Weights of a small transformer language model: a variant of Muon for these matrices.
Each number is 500 + 40 x the weight over its row's rms, rounded and kept within 0 to 999. Layers, rows and columns count from 0. Numbers have three digits each. The size before them is the row's rms in percent of the matrix's.

# up: layer 10 MLP up, 128x64, rms 0.236, rows 49-115, columns 0-63
# down: layer 10 MLP down (transposed), 128x64, rms 0.145, rows 49-115, columns 0-63
# gate: layer 10 MLP gate, 128x64, rms 0.241, rows 50-115, columns 0-63
up49 055:462558526447509531588535457426515470518451554507512490454505489438520550498425545466463501465461535476552482597501497487498570512472484455491471504499586426478452551476531471509518468468513530
down49 059:508471540460523552498518576580515476488463426405466465534516504503524515551482505551512474445558496532479493536501525465441498529495538497515468525424463498482500470431515525487446480524470631
gate50 117:546457457535451442484547521552485450490491504553447541440428536480479484553554608570545487572477496478561495501512509452533496447486506547526473493492517489491588490490470535559498513511443488
up50 118:582461527513558444487482544442563474476525539514457481486641482535498539528518494510510529401484489444430484417545462536485445509518498444548539539506521499497487483501484481489518478484477488
down50 106:476501493443395601488537550582535478505451444465454497557396478489506567505516521514538478505495506467510470478516529430434474510495511567511537480481516515516557481458548544503528528495511468
gate51 050:561462506511579523506518502424547469489513533423448478531489551549534454450541439539480491527515559421543482541464521545517456516535481486474553533483529485510511452479465549456542557534429552
up51 053:530575483509499522484563500491526482476537474465517538463535527516483500529531523458495521556448513489524463404541492468461440515551527533474533406484425547414415507457481548545485539439512480
down51 051:516440525581494464427460506482447511499587516557539419461525523514481467510445537526519496521485545512520569449551486539503566491472488520505474514529505478518460512569427506575508459490529414
gate52 114:498445458495492549481490511485531555439507500475549424521500491486513468453427502494521468501507466472528616498428516486498516456499474464577459498495570486490550602509428554523485501549477445
up52 111:463485473441486462481520553498497540523533479598488549510432543527503558558475517493461469579582441571524563523462531567513506526456487503392523510446525477486505508504486515480496528443500504
down52 109:482467494572437519499510430507503501512501549527482487414573502466499524530526476457530509497417497427528499504493473551466488450588479531493571548445430458451510460554521501525489572525503551
gate53 094:555500529490527551494461561566447469493545499408470492537604484546558526454558461525568532483447508532508507498543505483444468556538472423488515506509525464503424520515457472478495511513512564
up53 106:454473437541484499444445500529524539462521508582513584526498488444483534461496489574516511514513517550549455539460484554510527485441462467501507577394469540538462461542539533451527505517455525
down53 106:499524473492461442528518494489597504424440460530488517470510435495488548523428531462507482509404573562487499532505530483513529438486515526481537488462512429513495508477465557419486471439458442
gate54 049:452513561584514497572553458492512469501495472489520448454464453442460469530509492408565500470526443553517539545550502454518471499467495556537531477469438435512455517517525562507491546532560536
up54 050:414521468508515491456492577547458511476529469492555511474460538504433458498488462468510495454465476444504498441470525541518497486550518450440491462438444498444542430465522479423597543544485502
down54 047:540458412443472521587491526500417507493571512444505544521461479489523484478466509494492590480514514492499476466493533480486516477481494454573561579515492451497552487517442522497559542469569566
gate55 119:471497516537491426527517555500489451484498554475501510439485481515506484519455460450513388500569547523501618531446474419482498496513495551454501547543526514426474475503498545505449530485433519
up55 111:482518561517475518499507490492544583509473526488564459403541506492493513535555543425499514503510518535434546500530562517571465553484406550525527520519512500562446524548455523465511497541567536
down55 105:486490527511483578504526526516497533483578459504493520296491557463544524475536570519521534461506465543505511491475539464432494477504484548498438475519500505516515510495500502510493493509493567
gate56 049:476536485474507454549485440450504525461421508565406517527513495497539435459478508584554438559480508496535566556456451490458483439440515544522469497475507516549525558496506520494553528535479467
up56 046:561464483499501476422560476552503487558579466418516510504442490525468589478553503526478533460524486498591509471547548468585494540544504473421505518533519519446479523520494565525483501512508491
down56 043:431523587458553518504473414466485474447477503584452487522503544529609485505524534559485510469486502464523449524455493509431551529511484550532523478487515463469542473552426512479486461486556519
gate57 118:453476530500538510503477492485563485465524563562525479566530478476401506467445483525576484572510550475582521504509497401523558477441464492491516487457455480456520459550534506475474560536521484
up57 112:560492505468454438501481467491500545522517397517531571492471525493523454485453477540489560472509397532505467506498468533521486517574566509543544495559558498461577486529476499456566455528547500
down57 111:413459502556510447535530496544504495517508493523546535556513524500536531494484542459549476518494501448403458505500459389459469458485507482530522511525466490531478623552457514563470510525519458
gate58 117:485447515563484538522486501494470466514447520461495473518518573449495379397501471532518482525479468495532496500509504490459468561570434465500559474491572491489447494469477487414499435473464520
up58 116:506517559511494486548484518459521434540593504576507545493445538509489544471466515498515542537568491500451509527510514576427499445530523511434484569530461543523537511519478528600477528550513557
down58 108:462475480421490460533452534528444504470445499479444520501428482512478473501534520487554535442494468444553507493585451443487488453505504487456394454461592531499479496493501464558533544496494549
gate59 096:566423438529546513458482513509518561536498462494488465475541529434571491539541470476589536512555542466474497519480500450529514441498553429495519512444541475464492423554459533459521472545542499
up59 084:428558517557514452444450444476519512490470448510465489515493457528495529520470474442548449463511528471490458582522480453427506477454472430480472558400466538474524494487497507471561487565511551
down59 096:493434499547478494547437515479515582491506490491466500459470565495461580462490579507473530566440500431481494503517486578477467481502532526500399441511535473469491539516506472574493513429548514
gate60 110:601489516531441420442516568489550496518592471509509502497529486468484503532511542517504516486468514439575502532509423520511481529420503510455530558498535469518479419492485489506556503496427561
up60 101:516533481463431448492497443569489522529609454508500500545544561509491526464486499508537438538512498429533512496547465485625491515441514547492452530492496487477454466549507474460505471578469500
down60 097:420484489507501418483531432456508561522540564529483472537529474560448517457515499501489528537457487505568521566509486561518478567511570528551459507516459507505508540532566525494452469496564415
gate61 111:513500528439524579477441540509468526515569463486515529496528570517511497509482487491465479556591549516496502586541475503484523516568461555603441493519534470429479485494554529454551525540507493
up61 119:461511493439419603515456508482514543432538481529481487560543444444507536431514505520452529505517408486488498565456503525400504488512444555546481521501541520502521457498514514522571511482506509
down61 110:504470463482488488479498465398560500536491524509463504531434471570446521484497514474540478445439516548471413474475502523460632466517498504557407496501461518509511509493433476481480495450497512
gate62 123:526519430570454618471505413515550445536457566530444473529501490467487496461474450589483524464498478499472522508518470517519474477479517500489502491565568488504419469530498433474554504511519504
up62 131:510565503439445515538557466580515486544529576447527433506498464509431596466401513531490555514490467491540525484481518496527482519512459502511507485483500479457521566406492507437528488470521488
down62 108:517519507488465446464406535521507480531504538562492507511497473504474603492532455467525484479509549428516554500454566440453437480520435550524475537529472461486488426495573466463533483569469502
gate63 101:554499481502492495572441564484561473514556502509469479565426477447508514472521536504569559528404538470498432431569546517511499445515508440503522456507458432489514546508489497510488464467551492
up63 104:437511497584504453558438489535546505549583522485522438486457527534471486476558577469449537527495515476504409455565518518506488467498516483478504465529439463448559566512499479447520479485550523
down63 103:545446435600511458502455491536495473496459476516431465517520465461458525531534580546531468421397530514459534477563474516549530547522511463519540442506491524496488545520501492443514532552475498
gate64 094:442469492427548496516488504516524555460486550426515484492428493546511493515488410469553465483440459515514452482520429508527510438455533536439519463458543532496487475486496563539498562537531594
up64 097:461488500493523519565492508530471493479546514400504516555498476473512429487533419467512421510398542523527450549497513469501485490540477515501486444481538572521463560488480462560429563484476551
down64 102:502467435487435513462458514495466492532498502541547462555564396454494545526490466483503540483498392560502514537475476493404554520489487467441512549517532510462460459488528481480442434500462515
gate65 105:548480450475485467544488441490519548536464392472459499519449556572520460446465542506515479470480509448499522532497482540504576487507513459497492494554552464436553532580492533554519529430445482
up65 110:451508482431460514545506501485518525520528540524548435514535533405542557498483535518527470534460443509521464481493512539485485551455484504434444430525514484494492441387500473540527508495585565
down65 111:530496489546554544479513492518474455546458546436524501640526534452442521432494469502474518518489517486513434454506495486496550474528435564478437509492488498503492510527497544431460483511444410
gate66 083:499529442478494481491488513526483525527517515395465563483469537526505569530525512563458522588542457483586522426525479489479502477483477582535516427524429500490474531432464522515467467534516552
up66 077:500461537442501500597521557542507546487475485525502462558478435454523450514478551537436514513441439551491538526475466446496501560550519490475482503527521504505458538451545415564451451505565522
down66 083:488558465454557589547518473540499468534522458494481577408511468483406458491490506560511528466471497473471470532459482516500425503542474485470469478437501515482471533459467422441469539509557527
gate67 077:491509450452500537567473465486490461584526475560496473488524481498456454535519542580521480445497551449393519546504540480517497476528477447513509582496510507427548468551457453479457489446539469
up67 076:482522431529446586544489519482463492483554440488488550513570506526473421529518486540468445499506464486415466554440556416488464508521506454479484578514478527525541522514434490443486471469516511
down67 074:497539469505462538514480466435498522525555451521513467481513511534511450481537514512461501464449500472469561570475496489520574562441502465514511454445443478404534426567420549516529482492426500
gate68 109:508426453521533535516546532513593536410469490510535508513488498512567486437484511501570538472453466472479496407539505515507474544455525425560517498542489504528489517566518479564530528510435557
up68 106:529461515520506445414553531598532546422486543435555518497565500564520471522498555507486501478500453487471504432523486495436477521497506493534512473559458550532571542528502534498551491545454552
down68 108:480424424546476458499446469465529479457491483443553454526511538485449531587565492459489527461505483446551567506557515504545478517415567440461553512458487521508521501455477491511473505504474561
gate69 118:573573505531556492510539519427530488452516588517486526505496464435547503487494531500484463470478516458498433441515529536480529497470447412534551516474506486507469501548461539577483535492399459
up69 120:498483484464437501550499450534564575511543502440536549460536519500459502504464429523459499471586535547526516451471488456490495456455489532459458519467573501545597457478505576479476528544467490
down69 116:448541464520534453560497406488478496498492446489551556455462518523472541492470482507483496575491506475438487478447465524545549549498551457464451462426552491443496499528445512486563552469476417
gate70 100:490499472440470453458570479495422524484502480562390496544545429482553523564452473545468462416486528513488466463491517540435514499435506452557513518475471483521470510506510564549511516526460489
up70 111:484459543543552442522545525567498536476560492444481476560543410510531548468473457514495528484575501466516505405487562506450503555492477489561545457429522442501447482503511495471520489526438512
down70 105:503514548546470485580472415493571478524502530468491496506507383477531527458499501503547506520537522571497487537495497517411468521530571420563512517509514453512462504536498452487480493422436478
gate71 115:521511558477447530510554493507489535481450478497552556529517512491487446422461522526535511500456496498425457491514436503497493503542520522584482569517472448409452540434472431512455533526576544
up71 112:453527463534559503500498452490462523446533524496460509471423462461472500523491510524505502556528500450484551553397551458480553474443503552512515564481418524545584486558579525513499478485539491
down71 101:536562428506503487523492510514455540469574507440533444511490521536525465459505476432593472443443563492529506542493461475537521580534532507576551508509526430536485462497542554520433509477493495
gate72 098:495527483540430571483432528471563509472558494507495476416498529489529479502465459511492478523521462546415481465509498441487571444566477540520536544487437503551540491541528485550500532517433582
up72 099:509581509536397510492553441435513476476503490396471478468511512486508426512493455492476513512524440514446553474469500497453435522483463437465503571534456504521489538487468539450514575499519549
down72 117:459515503570516513556498449490490479505483521447540473387559479490511539511513497468552482460460565428511463528499496471551651489523462543502534436538491520521498473502565490530479489505497526
gate73 091:490542475416542463488488530489489523496453585422443445545500461529486508479584507520538544506576480496541536562482422533514485554493517515477556488501510478511563487533523403480474444496465484
up73 092:536530484530457516465525576465491473577572476544515531538520508517541484489545517475545468446461425525564477514536437493495478596441469553512532473482514489537402481498512495521521508555422513
down73 101:600501414540473493511481463509470453555549514546535524397453589461465474501491482488441495493578484565518467448488509453527558522524516503548471496417514508490527500457506509463499493514468542
gate74 100:533536478470523524498545430457506481445458496552447440456539509495466493475448490535552466510472530447524520548421456501536485439526529556520524553433502476567541444462481438523491536561562544
up74 092:470479509439498543479504445457432457551484495521473485472525507539472503518504508557576491567558507452577516491498584469515450525503509567476506532498455434562492446536484538454575540573508536
down74 098:540485432547468539436495480473525466515408535497550470497525438423498448523519522452527498540503421524482508453458490543531471547552552516496432495448581484518569465476481543558498480500533519
gate75 089:455543450478516506502454493528435477553480437493485478506503490525419536507478499551499438467481465469501510513534581465479433488418572455560535487544509491541465432414524480485454568525540507
up75 091:578537598530452572501529469490479500456570512543471561491505483505549410497498488493500464504528447514487474476514535581597563554493524553539489482514461476502495517462505526499518425462459508
down75 103:516532500422546414562529466469427472469485464539470522440491495538460514524498473512496421498425487458467470538520449530497482406577486466509520504464543457543528500504455547477567477464474466
gate76 100:423542503485514440476512477562535526431462488567552483486486527493457520512498479424494529449519433510462486491477492513538513566494436459525513520533487514468536538484486527606529430503421581
up76 094:500507467505518521524437449496458563478501450543461465472561488434519487470492442487425498438548424541420553535513481467447426538484486444484532536535502496507525493492521464524578476432502441
down76 101:524424525535552534515551610554468477441493493536414569491496492485513532500556478506502480464517448518461509497434485582545413497458528462530563482538523547471485487519453516473477463506474474
gate77 093:529508526565550489504453534557479481527496475527479509490591507427476416529478395530520451499480491403539503531495518569546488534535576477469490433541501521473499507500514557521497508473432521
up77 089:519514497553475496471432483487547544460493457580478470454533501575431536583533532476510534516490585523521532481533455504476501442552508538553517522561422481524552498495480508552431510437467495
down77 090:462529505465485491474487418549443487437526503433495566474508525473537481487486503488555499438521519520521560456499525451467516540480459375541470525482518519445499540543507474466457467575591514
gate78 106:525496497521473538492518495495437475425426541479483455500499512566542467447495534447523480490525491449493473480398473483551558515445510450544580554536517488552475434426510568530463491457486510
up78 118:576492441509493485475485520552476422434449428520490447495477504525546454512468489433442461524625551446445480496477485488549527493475495520545538591503505478536507474515517532521452502499458488
down78 096:513480461488497525477508511495516508502499494472501511481618514442456533453524510568537563439386458510550497516462548546440467529501515491491427473586493534518521506448494533484472474417491553
gate79 111:488500555533418507542463449502535466450517483559457521513490483522496465444475553443512453428436428478452485515485497549501462520498537544525449523559493470552500492501520486539426527377514495
up79 116:474492516511508501544475479491470479511457520453462469539439495561499444477493469489508428524527452430446495592535460481461465549519471526489444553468518597537447531578508461518505508427451447
down79 105:448503482447491587507472490442488503544468523466539483462594455534502503511479567475532441458441513525515481493474495583565434501456505553482573574535549506538475485453474547472478479500521446
gate80 077:540546508545514575539479462472518405564500500503412482541508422449508552453486501492486552504488579556466471534518527514539452531491574447531446495489460475537439483505540514471437513481486519
up80 079:473517521467542434497506511563424500434570505476543504451522501498413429471567539463496489458487530496517521448468416557515545485520448522512513549492487514503486462523530506483497422493471395
down80 082:478494394465478501525497517450564460483478505463508554501462493525509440532506511532509537493521426415446506513479428486516572455588432488498520490522428535480503547522477444485483493558571497
gate81 098:525460522538528523580482525470476461473556525512514556475511449463502544509492502455486499591466537531445552554502492446513502470435454542503488475446454473391493467590573505550518482465499497
up81 104:561508511551493506516508503508541522474474491530630544523511482464519442531496491490476526568464423482464549508492515453518542535523519522562496501395451492469483459531580434558442509518534487
down81 106:512442491544482471422507528570499557545546506505425443564531544498503535464526424496420487420494508505489528566484501553468539514434522518469486520543479503538572483519478531443441477526457494
gate82 094:509435529528473458534433468510559464510490547582506503458454501522493551535523469489451505497450535529492578528458495478568609489513463457493530451443489521543455474471505492511507442592508550
up82 119:499533474467518466534507504501493445482521394537540437552385488542513511474475497515412469512501549483494525560496461487509537507561462510553533503415483514475444499574537517497474472563452478
down82 098:533491484527476477441503466514481518486549524492525538608508481514497523517544516491533505462464521468459511493450511532512273482499496463535482472470500511481516481489547492478525474495490513
gate83 062:489572452483550503503562548494484515500518549535534473534437450500467544503513495597450482448445469530470492497481444459504502506463472508507542570517532503557475474402552432516409542513521504
up83 056:486464590499464517521510514494481455490437548511482531453448503467530410488439464467548476520536411451551526450498536500493438466474501493449521544436496554481529492550443456438537456455510527
down83 055:419526563445500503514487429461532470531532557501541518579488449470476505451525468464526470549567438476534461414495557455596537526503519538478462526509536462469521507490514485545498467564482490
gate84 089:491559468481496542586605509503492483504508461509499570511558491518561515534506537512496555561470512458548486514469518492492504541525438515517512529573439541589456483483530527557508520542565425
up84 090:455513501512504518465438526469588535496470536571510455505490468511433512546510486489522423405539468515502521471507485463410488540484553501494493523484512459435561471492441530497545449542402484
down84 096:430463516486434545437441561464423419429590462485507494471510449534506504506487507503548483487542476551442486495518414431475499503472500490479433503541516462492467519504528466488497463437518542
gate85 085:501424545483529473581489519471505516507529526497442516564517506552488482480504499455521447513482533522454500517497557504420460482390496430554501560553534444580515564525487491485433494555494511
up85 085:545550489479497546509490451510493484464517495502526559432536499419492538491425504547511606523531435485528447465500506488589473509534558529482495522411525540484483443494500542502589537474477535
down85 093:467476562548535432468471576535489507474529499550479495530580511487443522457520492541447478553473589422486462507612428467480502443479517448493472521479480445514495497458512493526517505545535489
gate86 119:505468436490495562432503449461455559484492574491506597468457519490546501499486509450563415477479520476482486460496421449473479495490503549556509415517448504500556516547456443474523536529511500
up86 118:439450529464527575521493499482531504566546441542488539437514485500529493478466461494549502440555486546515458508448543517471466464511473567488499429487418539459491508584485428499492516502581452
down86 101:568490518520538409480583460478503508483483546448493542451515445487425518531550465513485531558480421541448465524448515525504500469446493517534513541441493533492495489522491552461475468547601454
gate87 086:524482513479488457459481501511489595460541487560571513531591558557544534463547479448477511465495506570515458474475520491411465459531505509548557472425551473528478508498498546475498497426524538
up87 078:466478494523558566531483550463480467568435521457501502484433484471441479481490531548489506507590501477471486471572442539586532529515545524450462488569455499444533472488459459534437447506472479
down87 094:551499531492460511486539459563410493499451508473481538502436469534470433466519427475502498559530550511499479490525518518483422602476545511495534512496554481443571600494476495525472482460480457
gate88 068:596465502454549424455529554489465443512538489515528527512478520453580549477450488522458491497486453483489454459479576568555473527525463491491443508515541576518470536548497565508511431495508536
up88 069:520512453452533425426526527501466463530489495563562498530474511439563551501498521570479542486524527467466473508453579544534500515509446513486454491535505596530480571501509545450474410482514487
down88 068:522534469516469487510533452414561504517479566515559591546449517508479538588524549517531569511473445532548529502493564517540463505461544511544529520439532533511454444567506509498494457494554503
gate89 098:500521549509604471497500470516455435564475485499430547539558518498419493498459541411473486486498535523517443459535538500466505541450559565461457529497486466456464469557513542455442502485473484
up89 093:549531489460477482536476542555516473492481496514522488460537412450456558560508485449506456493425503570461501563573487464461532475537474519525481422545566481480473465526438524479477439525446551
down89 102:457519476532500442531458517528489482497512514546606524555477447459470486511493492532534536503468517497470529473502510486491485498607455573482473420485401528571435566472487458485470493537538545
gate90 127:527498492485437494524501543510547473524477514512489457475490406544528507529493461558414459484475479496552486524546430469439440459478495506496487514515494495498484472473648389477475497522499529
up90 116:515523558539502463556532422540437487491475533417498434504498528442431449467425526425535551460445516477520504445516523491514530498508527467475501595494493504429485490515494497501486525435559467
down90 110:495489495522500495492446462477513503573517475480523528660553507485533557524480475459567496543543503495477502528479520507573536417542459486560578508455510495486485502568508446504524506502553464
gate91 125:502497490493447461496484436430573524476547494525521554498487570481491515531482584515456570474520448536482415547481457447527467511478466560505474495489486425461484517457479445404453488510503451
up91 120:493522542545453480606489520575503517526507499542493491530504448540539439529541498510477562521545483543559486478516542493438475501477462453470475475536482568619398488524522496546521510476494528
down91 112:523505474533502557479532582495449536517491500477513469494468469473449429569532569446492448559539510488509502474501488508471488481533482537492584524499515463486533540437474479541465360573515520
gate92 106:525506401511517535494603499448551505487566476557559503456506448590535557497538525473483514484510444522483567484520519502505470495542472523579413496535524502482467499589525467473513489511504521
up92 123:486568535439527442443526414568456388460508485520453465539521517519454505468454527573551511548532473518471552545499482449506527486541541462414473492534476509521487482508445501514465491521476478
down92 122:510441539473545517538580543477483520526510539561500461627494479537545493458469556536500497531535447555541487487486487451466475510510564521468594473513562525486514503484522525440445517465438517
gate93 106:502457415466475509539487508519469494540550397485577517503541493499477570519544535523504546560512586490510442509481507528479530458546483473525458512526536477512555510483524505478512574530414411
up93 113:549464405434514479512532514509487518513595497513585519469530585538454513546474473506468479490440523508481531477526517504414461418530458507500540505525478532518543494462494586515483516509483419
down93 098:427442545570451536511493523483522523474427474530524547443549474507496474449451514554406533549514425542541463516508510516523474549569484520492560555533500500489437501519490426495485490434495490
gate94 103:557560595525509472451471504531544497469474493432487436454533547508549533487470486518557536473526501543480534618498477495480503489569491538455486483486522449553568542505424533503513502548540464
up94 103:617540537476494504458541568516460518457515430532505443482598529498566556478500475503512446470520498511488532515449504493459437534487484453460497504519530482526529554447509502477426567572497497
down94 107:557531498553519523530469516467574502508495501481499524513502443468450488445503506530563566464525516525506518596458485501472339486548471472503507530498519494419500554543501545477521487495438475
gate95 099:458479549497418507462494536529522549505511447510406546445523537513483506473563496519451476455534505575435496510506456486539573520497490476527563519426547494419461462553503510459481478473572487
up95 107:534537457496466443513455481504450520389444466439612479501489607495524511546522505509583502497453483505522474482555500453514474476506490566516536464508537463528548492426538493521503496510517470
down95 109:503506500536461581454536506527498470563478448492412501585478465516491521433500468495451462502539523480511451579498465523487373558492521585446486556532489499519479513504476488518450525511477502
gate96 112:463497503472483486494500494474541415487470454505466537506525542551525444522502490498516538464540456504474523499525483375499509524485557497471496498392436570475501581435504395513476533517478501
up96 108:545579465468499470582514477506443438492486447532520480502480506504509511493517510527532554486569583443564481508524599561492455557535478563519458469471468496542500544441442465524511545498508460
down96 105:482498516449445548474475455493551467470560454493411534456466453539572491449559518488492559495528554476470528469462561485497442534533508554461485500511468503439482522452493465588453439519543468
gate97 076:474573607518549512525503522512459409468482500492503482500455480615530462442489525496552524474479543532525506497506565485453501498484548443469492507550528496484475500429523474502451581460485565
up97 073:448483410476459564458528477523509582489566544523503498527504458454517491503516447486476564558504517506418552516558449526573525524477553487523473503475498517530589449511525528538545470495493430
down97 077:541523460507502506518497461469467491477439429561528470443487453429527482479501469471541481551511482538467412539474425529455505519483507437526578487428549470524499432447498462457503539457492570
gate98 107:499536539482500507585411510490479499473555502507548562484487417507529538509477534559485535523431460464554528494500484492427485469527500447592536482551480486400511470559557472500534478492464511
up98 109:482444532502627548491503516473451459475455419491504535465493480513544535543581510438494549504496542538441465516483540443558423506520488480494456488524527448520440421493487533491528489466476505
down98 108:493480462463536523535510566460545508487538482445498511614489504460550538485488502581434595579460478440504504469465488482445577507527473475493542449490480510485497546521455451543533512465470520
gate99 110:561480530473492396430567474471495501465461470544523514502466528564530539516492475587484513525522511476536461505434496483512512489508407507492577587526513427534476536464531520455513534463540532
up99 118:473505451513503557586518482480457495525488501486465515468459430480457434403532573458453497483506467519472571447574507497417488516509553416493463531540541519495501519551494499537483500568474500
down99 108:508503561478567481547518531504481502456520371510497479515503533533513521470557459481491542497528493489466461491633493524480484476479548588546503509517492582517511515509468475538491557580453518
gate100 083:476498512575494509466479462473465508555481505513576468487459543484524467463410413542512582522485471504486536490464516435439440488483479410487444518512496553460504518528545539561545529567495490
up100 080:459463470575457569463474497512494502536450471441509515523529495462458454475397436524491571537463444463459522469495507461471469502489528461481490512496502580459446497505482543573563450566532478
down100 099:522500482485467507475521477615464543497579485524481511431532522511488497490539485433468500503452528519550476469495481533459457529452562555510374501439471489546502573455499471494553504443463508
gate101 102:509525469528558500529433497509540476487528520538439525467458451424593491483463609430482503502472465517445448535489506509546497478480445493455533443538502522518480556410498515526513471453549465
up101 104:518446483498492538545475539431480465540525493555539492524447524387422494434514472544513478481489500492494516484510504516429470588512496529520499512395402545496522487522503525528514522429463507
down101 100:522574498467494490435542569532518511487552428415450510502508531479560456553479580431490456530494493473499538556546531566482467577488514530504433538519483496518499483524473498483538481567566508
gate102 099:526459472510545495473569557447469518505488513489509528442523528423483458485507530479489466500395551528440544447500560491495450533528494579436499532452580559473484515548536479473482433545501510
up102 100:438433456546506534534540403498414522470472495484426406444491473500461540490564484523480498543494600482451531553468506490518474457514484488559553507499467471462534526522514523482518534538504527
down102 098:555501492540507511474449482562462571485558603528463498429513499524508491517521534566462561519527491548483507540499560475535402482561515451469472492426488440490477446541550502490534531478473474
gate103 109:485554437494417518579573522507529512521459497552508503532576539464549523585522454549557563519453501546529472428477489503481502502513455495490440518547554486454494522543484489447429468486504490
up103 107:505440485513484493459573514494513459535472496444463451551518470480513541517466447511466479544488566440536484488543444540510541427541456507533477611518571530445514436469499471490572504529444481
down103 111:478491463561453515592467567525528546453498493545545550534465551466507525491506440517569479518531541510503565508511512408534537504550462538446458549497504508508533513547476512474562506404541533
gate104 101:515524453463553533467530471516483524494511458459551446580477521531524502509541480477472523558513526534423405536535419488523504525495553472524509469508533451538470492452489519490478553405585561
up104 087:509535480507487464497475495486544457489501569557525447422489512526554537548446550571543498485502508479470524451507544428423523524525475589428452508515412532443519473502513502459551496517503443
down104 105:493452428531452487559526526532513557474592512481509503377434553566490527553480521507516525505559487544517469495520492535551543514526526521516577467519503490520480499496501478570466500583445529
gate105 108:470511471492504590519496485519489523556559499411474482523515523456520476536441449475514483426515540597451458576525516492515519535533559495501499530486510525497559586469512547530442574510485450
up105 113:527516503469456503482519468456447528563514482448530513483476482464463463548520488528534555438471472486514442477467498517500440509453543491478480378481506503513434419453429483471452435445495423
down105 104:549492499474529484496493520537438480449448507602527529485495484520528530491488518543422536496457478441459551557540491491484507546438460554559451525523441519566548479538573480470541479575477543
gate106 100:497463505561523482461545453473540543500592444457473441531549483467432514435516559471511574513525477551464498495455534463501497501551544486530509505507519475506433515432573518465491597499546489
up106 099:550436467488514472490543461443505551539537393499520419464513473503522490518505491493517577484495483527517500501429487410471483498537407442541529467463491467568536532517543551512489509440527539
down106 103:448381493496483520478515512519441544481507448484489465538521506462417480584506488519553418506488506526492543481486536500526581559487468498485573471471516536506493498509505473475459479570568584
gate107 110:492485531483465562435477498465494500424507461542560453464514427520486538450534497535553529430491475512568572515503454474493529489495513453451540556459455542502443523509539388469449486496490464
up107 107:548485511483504530513426538511555520456561505540589475483503437511539641526472467490468508454496538473520416571525514478548493499431491469475519479479479530522497553518482490566510537501464539
down107 105:499488519469556507522498539504427472506495493530530527498472582473490478471564500595541532438430507555512517477455468568509448492526457556519561548517551474558484466578519513433478511478469567
gate108 078:468497553510535474529603470458517424479527473521486561538476544491491544444455479566557475524454509515483436542536516534518498456487532565501453456523532503496411465540446493501470567431522475
up108 075:527428446538484568437599484462457449553554479555526508480482481479461463493491520503487531551532502530523461492505439510546521513446500481555487481524458459429516487438440560527523461516516586
down108 079:368549562529462490488509478531507486513463511516551546548437520505515514537535487540504547524469402489491514505486434479506445518488431517498469547449562513503523535529503499548439493522402525
gate109 075:499491417514557504505533469502508444482497528497482485492518438471495542506537403537469381484460516462491526484555485588512492565474479526523531452409496519520470556511424475555470486516538506
up109 072:548479454499463537557540489517547469542474572522452539521485461441418487498487492478520413511412497516477549526517470547504460517569554476530519408438510533505485540547471488553481522475460454
down109 078:546407494517536453479462487571568501560531522454445489499489474486533482434504614515513519516495500491444534555480519504459512504490500499476412532511480474476501495400500490523447540528449573
gate110 101:522528543466467533507521545537518508532455539515467441506572472561525536477444569504431532558540506550502441479516522529534529494435525617487477485511472541449548404462535484526504521482482476
up110 100:558498523473506495456493484503550474478528577460532553453485526535530558501558522518533507471486550486581534518480519487583465487442516463488525500533532442598386566480473465523538511462486521
down110 102:498474495537490438514507513453441502489529443499472508380504466530574510544460511477408557500533511508497474464515476524544496514562531528541519502439511561507496540513459563590420477539538501
gate111 091:452523463529533574506463529506530532451426455511585515488522524494449490476498512455493572456556427512488598488503438480452509553535460535447513489529506543451486469520410516519554531527501518
up111 085:533508522513560479478519501551586569532485469516510494515594440516504537504512533567483523547477406491442491540509493459470435528515475452526498572492462536513417499482412494534542543479479524
down111 090:549491524506514521476471570558465530474448571519455499526571506568448492508571455493486504460521426515457570489469460474505588587517565527499527457530489505492551468442514489502561478504459483
gate112 043:520523485498463501474494517509489575476521528607528527468416445464533509443459528462471546525567542480544447534434503472540466471556450481474488505528391530513508522494459479496558459515444528
up112 043:489501519510500474483456430547508432465584501517511522437518523546485491562521571494502463530504557522499537513451434527538486465454556460524497569505580430531537503455495525543424464507575520
down112 038:449446525463572486496497583510494498576547532472533570545536471490532552466423476486491497475497515493437551531538482481401457556538478532417524496518553502500468518490499449505435513469511449
gate113 107:523566600542497490488476532552494509499592538496508507471531482495479474496548494506507577550489526436527441504500485521525542554429480560484570579534507505472475521490472523483534550560404486
up113 105:459514478457522480498416461493554481523429491514445471534457485530554530531478571527504511501492472553536534554545549547481511488541582504461548478512576519457583438469547526512481459561478546
down113 109:418552503519428552463535491550474461511451459519502479466536438507425590462435504498578512502470547486551489476514477482540408459549476498512489449480541485538501438498521472568514511524515530
gate114 107:504498474568438546505500475532524482497463508571468465495526488488472482514529519554610539497539515526530540530466563444549479474438515494528503515469545484454503504609522592463499506563556549
up114 106:477446535480398507528440492539558511512447479532523557430476508477495488561535526471555501569522506552466522542475532453591526446500546534493552546472501482434486511514499585506454480525458500
down114 105:485482506483567505477532457454526595572534461519497531412586433474488543481533483519492476466434471529506413440491473467440483545528486494537462530532538502561540480471491437540475536494492496
gate115 097:453602520524556492519521526571475433445477474462515484516454466521577462487472498482513504479477398480502466542449455524520472513426496510514501569540447482498481489526481398447485502497468553
up115 106:493414500497466526541475451511479503471434552509528499516466463473509477552494466588467483453418500471461536477539486496546497538454428501515554446561448480472479536435516432551437549510529545
down115 098:552524517492540548517476471538511384553577568491500495474521464535424538513462489561546528469420504537511491555516526525524532576516524596545502450500467480507549520477536499544483499498540507